From a checkpoint of a small transformer trained on Wikipedia: width 64.
Each number is 500 + 50 x the weight over its row's rms, rounded and kept within 0 to 999. Layers, rows and columns count from 0. Numbers have three digits each. The size before them is the row's rms in percent of the matrix's.

# gate: layer 6 MLP gate, 192x64, rms 0.114, rows 47-77, columns 0-63
# up: layer 6 MLP up, 192x64, rms 0.111, rows 47-77, columns 0-63
# down: layer 6 MLP down (transposed), 192x64, rms 0.146, rows 47-77, columns 0-63
gate47 089:460545532539473505546587428554503518419523600543563559569483612495439459514578480494522495400513469501441473477499514492599495449529481507457549469395528476562596541543512485519398516466482533
up47 097:503524451463501439435490464547502413588500467503441510554513455508506547556421436421461484607503551512436430528488516471482523450560449507571425441575428424551474533533446516570540499500546389
down47 109:421536503499452523442491571492477491509539601558459502568588503602531484494570408569567547454522491477530634480533520545500501437551452525502494374459445434568495466585505489499499502473514504
gate48 093:410487571456521498539424548500477607487530500551487477457485555530439517427479512429591602505563491484528469475401509477557391547426469495448537592476530500530480543512514491468393434521545473
up48 097:562527485528468531517523510503435496426539455395447441567470415484530447541433569560448554567553484542445522478474484602509458365457514489521461568445475516477480450467581478411463489477430479
down48 101:459510453510433505456464546551531521523491525501539479439547536453497493580437606489475446443513519479465555486519584468475541572582544473567452416573508435561538465505480517622603429419552503
gate49 116:527567466519599440468515509489587453403548574433532545494508471547511486480429452508480485455508518361473480523405493533519483480564521481425482431576485556562488584496489527540485517413394499
up49 114:520475433497404554500444572434535532581413468507479496556550556445571632440498537508476481477511518565458507493582517531508468468483558454502542536559479452474376505480566497557501586537548433
down49 108:377459452497435436466534529554485493405602465470522544517446449487549399500432491479477484494490469489453527389490421509587509545464537527480577455553505481507486517490499463461537544557373436
gate50 100:602469518532555536452467523553459453534426470447420430572520511563557563489509456505465490468541531627439558437518453488513468458583491510509480497527438536430513506527500421548420467632522473
up50 104:471415446526570453465528559516600387564384468483488481580438536517610450490415537484412489482478490499488509520536540446532514445522534427530497550491509549508460494511534553520539441576524411
down50 095:534491591485572545471477461509502573463451424471604520512473497568511551430533548586558546509552537551580611433513447502442485488505453548510443518541515475460509484521569523484423610600474504
gate51 103:539538555517470415526544441548516493519503366474505488431439434563488428434459496513481542487393498533483554461520498502605515533533545448478524402511473534396427479539489477544602560484459461
up51 095:553503509528528406448553459529600503432480497528520518474513498419569503531480510510614530529637478493498494493478441478524529433565604478502619427438514537509469432477504439526437551554499442
down51 098:470506449496461516518476551515515506505560445413507506508508533476475382522446439431386407500544499540504393461440499429523433505586553431566505530542461547511458469551401476482535547434571543
gate52 092:523493490523549448492554582483468492471530600499487425494489435516448487553320638508485467476550536528508502467501432479501479540515488433523482509432457558491402493462463449450462558578508566
up52 096:521532449574583566438595465506444436544521574507468437589482529517415494536435597450528617524469446437467500542533482482446490526497520539430492557489442414520484463525488455498542447498532410
down52 092:484493524471467525625532475495491511547488384506585517466544472510487546481510533390408468575435585521455350532484476486474551494477511454526550579486516533480469522521555579432572458520477468
gate53 107:480448451469455462497435521532468466474521445529528457599447420518433554457487463463562372548463442479495544463538518522514417478456485523567329487468519418500442507450441492450458551490476476
up53 106:512442443431553537445484547472621558465519493486505493477520500499502511507408489542613511439521597464582519459422521593534509591476412505512567471464548431519448482546461557440525425519468536
down53 105:531475524568434444546452490501513550524427465507514466513403493400505497523493508594455508438516478580518514486525591530573444481559395568487442502592503397556520555547513485436456482586494562
gate54 095:501551539530459552493529430659483462542479594513558461554546451488404471538452542504448373567458521531505476550522537523493524627507531459526544493454520579557478547461569531472507493524490532
up54 100:559498511519510546425449503448506492477438494479472583417422537499572544421477466572498501505507505505646484419473519454456504431478497398370479518486403488554536457485455470469469478434556501
down54 098:466472495487459381511485582585545505493506542540485477577563537504459419461527554371490456492473573524471579472462495559523503520433594495529528487424557456611518529506481502494561511386502480
gate55 097:541476536504468515460461462497495540522487656559430500513465549549625597557521426423556478483475502490470514423561504499541391579553448486520556557546463529531551525563567472468486484468509472
up55 104:518538419540457553583527480595480495525473582394564523534479517453403531585476515512507514410487463535449546477487453464493581467512423429480452413538547543497440510408421505567496441523498510
down55 103:557493567517519451408498580549457452403451505419471524444586468462544416514543506439590490467491495489448453533480487423555507535534573527543550552521460517576528510544440558569451441442585516
gate56 101:550491495536486522539478524439579445529521464497477555435441528512580511482444467608383508407442467567562538478487477464553563511563476490524531416482592489552602477434499497587436546530526470
up56 103:480465487507484530465546514569453475519518434510549518440507543533481511519505564430474442473531532508501433433543517471533498416579457407508474471493537588670487482500454527393459497391426569
down56 105:456477462555511558459520466554511437459576450475463464586417527525556487455430506524502574400476535545542486504517568436498545452532409530495565476489542476547474542476391598394562476547445508
gate57 106:541458601550482559501567433485437549558562493556515520481606427437515553478409471454461461458519543460463502530535527487462485479476538582535496497538617482525426526454556606512549585486440484
up57 104:472478547537504605417485429345424496483516590529563504486470589538498499542501466475441529500531490502499576419444559489460555489518497568453548551491457548537521567436552581464471534510578486
down57 095:445555417560563534484530487529566493479585511452455492531451581515509481497478491518496403483530491539444451479512504531484441496444517507579571380508529408419468489515617451494617466535569543
gate58 097:493431570478463445488536462491462465480480495527515599415413455473540526490527547473448566462566531469526396549487478491535502410445454534534529510441461595405446529529481494657534512464542505
up58 102:555509467453483472535455520568490410576584448477446490442469487537447526500569530498425447497390474591422607522383487508567577461489454485528472503572517498416497526527499506542524479454484427
down58 099:479500525514510507532475396549451572462393467540459406530631533505570537409497479467553521514522464516550519438541463529404483621575432507517459505509422509539493442515508506455554534522523561
gate59 099:474407555468442621478578440428476494429476530623467501458499563470556520480516480405487455490432530501531430514540559501571471433480469461457508442407539483541435503466503501528503539575572459
up59 100:536517526499513425408485578480510451367489518500452503607422494546440513540461546572535474453502443442552394532565471494531478470527576519447498555536468552532574519412480472524453502439583500
down59 097:455449486496485561587486467448435553526497585608561499454529503453587519441527477525470515510444455649549411443420468495511493498445438527493461497471536532567439455424446545547565522508525513
gate60 117:470434509567471470511519438572479488399522525520485552544519575521485479560423547516560501460625526466494566471397472477455528530601453543518400471430535500476565478486529464510613465473522565
up60 120:470507466533504499562555434570409528534503497458540491546428468520512502515514476394529522401402536517525506451598480504445454543529565454540446547452557458487515525476612495549551564608532421
down60 122:492586540508513420479511507610473403451370485479538478488485604469586485467492454513491460455519409563582565412493466476499544526492464556504501443487513559542471531427523583569490500520548541
gate61 101:516456472555519489461539626525456543599609493407487419513485481511440562479461480486515505442400522426516469528528590476450455462504482476531512514469548452531523444616469467467524496555577418
up61 100:475463546454508490510494387541558463534512499527388516461441559516506518510417563502524500423525433491444517559406484480476472518457598533565493466532434556382470464450435558472527489453404561
down61 099:462520427434540437489603564491485521529551563526488518559523450528493507492540455440565573524447538455414578509483426531513460501433510462475604565463436492640475493452515440449495580476451506
gate62 105:522468480518570529479546400505519415451585511537471514443403490590502457468439503525534432548500500430486544489568488585503439504487528550567521531534446437373467608516462513471429498486564454
up62 102:490541520482516517466509489522448445467519492559493484587552517513522510466561452484541657480505461490574477553582519519506332527388517538490560486401492474538578449524580504506552516511543521
down62 104:462452567568503550478426527501551498557516483518387506508467465503571570502370472497460454550432519523419502528535503615456599524513477630490516520550475550439426555498513521476473498547543483
gate63 092:513576492452506534471475488517471512534499517484532462537515537411482548424529611520528563381518479521421518532470603473470547578565505419531531560578588412494456487589558472522439508498431524
up63 085:489550453455500578433462594435479570470501535462580507504397500458473507478436574461583600392500485508448509468491590533542528543485528392458470535565590492456474532501486452555522496557497505
down63 086:453495618488526520508493600502563489521489496429469524529510490548540530625508480420475418550606534467580472487550443476519535502475563527425533547472485562490410530445451481502526568500428402
gate64 103:606465470511581488524548595439471546529546534471521502517552418421513512561538486514528567499493484472568396484428419479545477516600496488522450554508525493548437462607434455595505499508494575
up64 106:447532456511404572469532562549482429611529480514512515486536454592471433497491540472566490404657480491552523546532542517446465599512480524488504495505511554516515452511472537424425470467586521
down64 100:571526490569591447475504410533500493438459556445545426596516471532495498524524419637533549527522544447462471483423546432532479416524454526479478517477579460608518477516444537557493499562500528
gate65 109:482527531492424503458438567460594570542520509382441565522458521484518459559549513603545426537463544472489480526444475473473493471440484511467483422538518473389439480497479578560542556411498413
up65 110:505507577375430506561466509547440460513516417518536542526443468446421514493547518435403515529538594505396468540565533480537411522558440444502492461477467556454415573520466440487485496461533481
down65 117:559413468535609554486533518442530485452551542600455459525425422470551552440427442539503547506497477520463590435449519564506620546473466490469583520504455496509449470497521547472442450527579492
gate66 101:498498495540548516576534429568410533528554483428524482440486619503493495440527452448579545449468491517438508438458522459558441487533421573517476545547514528612389410501484465465528564484465527
up66 107:504548517485476488476540545541522520538494579441583524454532517465456410507536522637371570467535585466488404557553466571481532509456494512557539472482584517489396516543468428494473463461538524
down66 110:433525408498491520456597459458522441523490479549493530570436524520438518538502451507458429582477437503352489550488515588413568552479496416543583538488485511461509552405493466508533451489548480
gate67 088:526508414553438455568536556497465446550578545545540551436471486430452543456483542538462543485535507409443475441482492464545482509519591522429434483564484598581468379502480576543560492523480464
up67 091:450399544532465460444515454468420459481488540566465458452462512497533542465497481501511437512523517475608533507485428555526350581464527518463552456505526529436574520390493585550432535567515513
down67 098:572549391447513493481574458599525505465525434511463485529550486487434469457499577518529549519461556478487487499489399500446627438496504499510553491516423571515549509531503498390538533486486640
gate68 107:464579529534508473525587493478525553498493542450579524553458478507521383487523475529468544488328487448469370526470494499551575551518574536479507435414460459525469450551490574469455505502469483
up68 096:495526539577548419503411492410421456537604487485533449543425441473542536484480431450480551596569534503519560514528532577556482478518462550446476411477554537535548505542545442491571547507425539
down68 088:539520463527460520431581459598538518453406516444543489573433583493490457512535540526502517433402426487496495459455522410526601507487483571473420480484534447513449536447453552493405450488565448
gate69 094:523433543562491591464443540551409562498539450532564492402445497451478591461413493483478438649527545509467581494511467490504556385510529470504455441429459560494461460495491490525489501505486530
up69 094:457355398511511483410490511530521474536445450477506511498580493478516530524512478522545572436521452470454534476418564569487439523493510616416517517474522459492496529458573610424465430525526547
down69 099:448615495452479441485563458499468462479529575504455438525493526504484470467542613570454494379576549435478440546481500517470498463506429483541503479492429431597535534484457526456534434500403420
gate70 099:467445506567572485472437534451528490510457444428593539481473447551528457643498506467495485478481489495513485417517513419465541559480592413481504506490506519504556558537583495479454515404448370
up70 092:506453541562446467599443585528510494476490426429581448535469399563429526415470548470408495499441506528444500501502530496538466418464464568590502496532426582526544422506475506473511534520429459
down70 097:453502458477476488536508554491499589551460515549425398543577361495532542495528437561488536545539477510538556525548502495510582582494477466535598544429479477558553520482481507468562571576537598
gate71 095:462458517538500497487495568529434536503494419461588378509552455565471493524476530403563507468536510505517480550559569487405440513555488471424414544544541485570472397578532504454570452528563484
up71 097:489517455513475468531453470571521500544519506533447450489506563483554609474600498480500478477536433543478550506527443554574459385420514592549529522469380560508632553515516533549499546544457490
down71 084:526465447419556517426506463532559520539585484519518460534551508466494387505484512398612512479474490489375503493498436472387539503447520454501530611485548494522486458471558400484492440506555484
gate72 082:490470612511478544439509506471515474448444556491580409405488418499452523517493507451501498516512406524442516493533549475416474524468460462513515532586612576484521470515534353506532466436467564
up72 078:455479472389423503563557506466453536457536453493517438546443480517457587449443527434523609496451598548473465516426489470425411485518433476441596566531560482485482489456541516477528530570511545
down72 089:495569542471497471539414529521498541523525478452504557437536507526575469555469512521469449514611507452584514473447520478596481471570572471501441421441456406456469633509458563529509576515526422
gate73 118:443437566461532481542532511478550393483447562479513444467574384499547379535434451462535505460523451539496431429462514431585573557489471502534475472535469510457403532525533544565448483520555511
up73 096:501491470540523429474578519529508517590508420468514437505525480551427497449537574437505540497457492495543481526631533568430426402551498522516536539558454541517592545587482558589581508460497471
down73 096:511496517432516485508424575529603432446471572590472475515480521482497517443359419586489462506499546424484498518463483491562515458465507431425508424525546472508468551400508427437505451452525551
gate74 097:497541575419581540527479421432469508507493507549446573475519455499454493593561473534540478530567453498571421572500603555468572504442549506458568505586536567533535417509567499467568466526459514
up74 095:552462556476592428500480499476505445488604551516413416498508468518492525416518532525450529474465538475482534597490436514465464568499508534524523458479515529501533426466459490324576469520419426
down74 101:470514542468480499494523392490471452477595543429520497517504497569567478494467535420393532455560484567507509405558507496506434438476447453566584411482474495432485504477597476486595555477559442
gate75 104:556497518534481544526583497621486514571440434508550452369575480445593499538543493559478448434523549477496530571554490550487491437513492364525474471548516537542478443522511466536493549566544550
up75 103:541485445476532532572523453493517479384480537485554637586560412417434482460506471510485429465549462504509490482492535497467550571450457519518436487547579488429426492544488500445592539544424544
down75 105:469521558514499550479524516441505489505455489402507513432530438559531453501482406604558472499415437452572501538572470591574389463574495451528559540562523530523441486518520495485499369514495508
gate76 094:510538520613450470545468473614576524542479510451544518511476439525547559525421560422441428460461438578468507571457413457529539541526574476472520501465434513439534569493462474552437539423525533
up76 085:451509495513499516455499467455568501492424511498471527476565411492608513570433508463526431496522453600439444540452425539489472426573512542505542521433408444517559514518528521559352454534524459
down76 085:521498468461510435462579536458444587454470524406566448506453562492458544462538443504464531535494517409454466538559611526445515492489473549482504500541505500461406440511518500323530579511530482
gate77 104:567493532454412584536449475552522453445415566522450452568490506484485524563477490504480395567571518518528442516470503454511601484419558441516430466446512442538510518450562555558457400505563470
up77 118:474498556540435512409441501486542453529594473502459521527441470502563473510449512540509474565460444527559502396541570536452462497474481568426546603573531440506559628455572521495482443538441536
down77 112:455492424475460433606515496545452483593538445541513540560472477517504499506532502456458531555489436545487480394469535469424499523460536470395541673457487514454446493476505492504476599459558465